{"n_layer": 9, "n_head": 8, "vocab_size": 32768, "init_std_qkv": 0.0118, "init_std_down": 0.0014, "optimizer": "adam_variant", "seq_len": 1024, "doc_mask": true, "train_tokens": 646300000, "dataset": "wikipedia_en"}
Each number is 128 + 24 x the weight over its row's rms, rounded and kept within 0 to 255. Layers, rows and columns count from 0. Numbers have three digits each. The size before them is the row's rms in percent of the matrix's.

# down: layer 5 MLP down (transposed), 2048x512, rms 0.0113, rows 251-270, columns 192-255
# up: layer 5 MLP up, 2048x512, rms 0.0155, rows 252-271, columns 192-255
down251 057:121124138097121141137098125130148161138132145145125130152119153156108071088137097127147114077140136135095106125125115106113126158124171149104146147109124130120112110136149142103132109103092163
up252 065:189150156098096140121099107133134130155165119121100141090131146153152155119110116178173103086162121164119186110149080145168147133145167170101129106132157125145135104122119133136102156095137134
down252 060:095114108105102117104121135109166124127160149129123093139106087146105127153108096102140094108147124125139101134155154097089116123143208116148061140142123178174132124154141103145126120107134103
up253 071:139123124170109102144172111092139170124109143154083111174131136141130123119130126102095153134160118129167112140134139149073101160116120128112171096133114138103117138141135118132129149109094117
down253 070:095130117110102167100111145115133108151107164137144101105128134124113149109101102127126139139124138083095177109138126150212120130117077153097156165131101121109060093125091144124117153119137184
up254 051:138142131152082150102101105107136130139112139139141125137130143152155153152142145129132131150076126157131124158149105122093131109055125122128105116108116139108155119172154130129141106157140161
down254 041:128165107130127156131154112131119091145177105143146064129152146125147147121129123127117114153109126166107139177140131116107106118108150133118133128145158134121107126120155103133093114121170092
up255 066:152129124160117140149110154136168094159118127119156144148134131136172154136174142169156127121107107173093141150102179162112102144144118125141133132150095130153078149128118118089116067128131127
down255 056:145130138146110156140131111141132136154110148138132169105124185150164124150128166146117091122124128135174117090095166117122137102101098105131173133111120186120169118158123157135139175149096118
up256 065:114126133136131132117178122085101109106125151141161159128080148103129157129127107092112106143181119119132125121078156145124144155102136114143133114146164135112150153140150144126128188122126135
down256 052:109105135114111117117141140104149146101103149152122119098150143151113120104128103150156160129138092159132195123129107170176140118137081116152126069142082094167127125133127098101132100126123102
up257 190:133118130095142116149092167143108160120129140142121099131135124125187112123125149089112130128157132158127138127097128161116152104123116088119130132117108170158141124138127106131066125112103105
down257 213:164146135105121141146136165137119129176160095153153137123120161099122159148115113165129151107112123096111117128145113090144097129134109135135137129138161150113128158097186124140159091113144154
up258 177:122123123168144135137111139136145132130120159121155141157088122166165106168117138147107131152117135109146156099135129114115130129180129198171133136139136108105111191143116084149099155135131072
down258 187:106096054120110166126139135118124124101106099173156132140149160102118164123132149132115127133140123140109176143129140134158152083141097168165126114113136108122132100203085120120150124111108148
up259 198:162142116125153094125069118148131111187153105117128160125129119105137131091086151125066147112138115158159140137112145197103167116148112167140115150126146111157130114150120153117137110135131142
down259 233:111091120119133156066146172129142160117106118136143145126145142114117169122133116117151147124159122138108112132107118114148069126118129106134110127145098096149135158136102137119116098107140133
up260 055:142088119101143133098112106132129163095118134124056100153091174186130135139132094098105134118170144099166158093129117129087102126102133152147152140151107123142127126132080113139134125119119133
down260 046:107116122129114165100155155103121119151118119131114128172126092124147128117118094148142093101189176097118104135134093121167152100163098085162064128154155099121096069107151136156153087132116156
up261 059:175118141140119156139120159158127137117133108127168145048136156158113145174150130141167167149095144103156133159108112137109140129080135130124114132139105127088081181128121144146145128211101132
down261 049:114143080116129136092130142108137161143140120135133141159122142128105110144080151114138106087148147117122143143112105149128196128098167075125122138168133151168130144102102109137125088131154118
up262 121:130132163142123059105125101120146155130146089159108104137112171144142173147101125125133095113157145157133106112130137143141146126069120111075115146122125098123141126144121099137112139124153107
down262 113:139178150145096139142105153105121131117107145086119112126135042127121123135133112092155114214112158119155149103126140141152150109120132101131148170104121109119114111102171144146125132129130127
up263 055:126139143140151108110102153151140140105095116131162139108101117114108145142139111140112137114079162146146110118137174156109095112134117123089122096141146117105113152108155117165135112162115140
down263 043:114133114117128153095117147156098148113120121089108138113130147108106104140104122149146133130092137188122112096150114158124159111093107146094129095175131096146138127141121077162124118112142143
up264 061:171119136149116163118105118117106130152128099104114128118110161141170124124146118145126099098143161126168165080114097133120109099106142108101102124132118136137138115117118107127164069149136136
down264 053:161115087156155110118134145121143102128113127171136148106159161130151148141147169133092186134109157116090143141123129122115087120114096152121074140139105098115214123152108111124099098100115134
up265 073:159100124161158132127154140159122096133093116139120130156123143165084154115158117183139101159124129121134091109127078111100127130143122109121114147146129133124046175127120132134142068136114139
down265 068:124133119111134123087129137115123132152157140083156157152136147120145121165130178111131149128127168109114150149128125136123128102109145134130108147113142145100149120142126123115147150144118123
up266 063:150143112168137149125048136107159103172117141077126114108154170168133119088112133176147154047082124148109130138160172134134129162131136114107179159163137141130141103117122098119140085133150135
down266 054:148128110139135135101137099147131173126131108136122163109122077101097128185111090143122108157145163092128135139140151110138080126079139120117125153144139121145163130170136146142139140127154102
up267 069:140129127145141128101130083097131102129121115105147112110171092138132128138106110113099055153121129089125104076104181086098136106136132116147071141157117117138123151155103127160124112134154169
down267 065:131139133133146118137154149111151111142153185142111123128115152142107124112129128139138187134097131132183146156149128122139118111169105121081168140113100109135147122133125130106122120147078144
up268 061:112145136132145141150103121167153178142111081126076106109119110124107153107137111164161141160173100136144143113163135095169146182079140139147135111142154128155079095117167117134128152140155096
down268 054:108128136072125159076111120117120128083142120156128118106160157121140133131151076136141152162153116145126147135139118091090113132117166132115125123168126123113153097145162094157130131150091098
up269 060:137112123114114158149113122140156120152122104127140129119109124140172148146160137150115127173167121111133135136161145134110157122108161131143134191123102139127108101107162132150136140124134134
down269 049:150105119134106147156102163154158163139114119118110113124110109162150138143134132125138098112121136112154161151112108123106156096157074108099084090138152090127116105105119130096130130110148080
up270 225:160090120132115136155089099111146122092113101118082140142146131128124194086131149116136146122167102131110132128124141135062133117161118133160107109092109167174108152152100136138107127110115107
down270 215:142115122097127118083151121171155156146142112108144107130139146130106114150109122131135123101118117109113142122134113131155127134138100100128139123170152139072162125095164138095139068127135135
up271 177:140125150162146157112157128138122162058151084114119096152158126127109124113114138146103130136141154153169114117082120124134117149124088124159123171086114137147121129148121139133090155112123103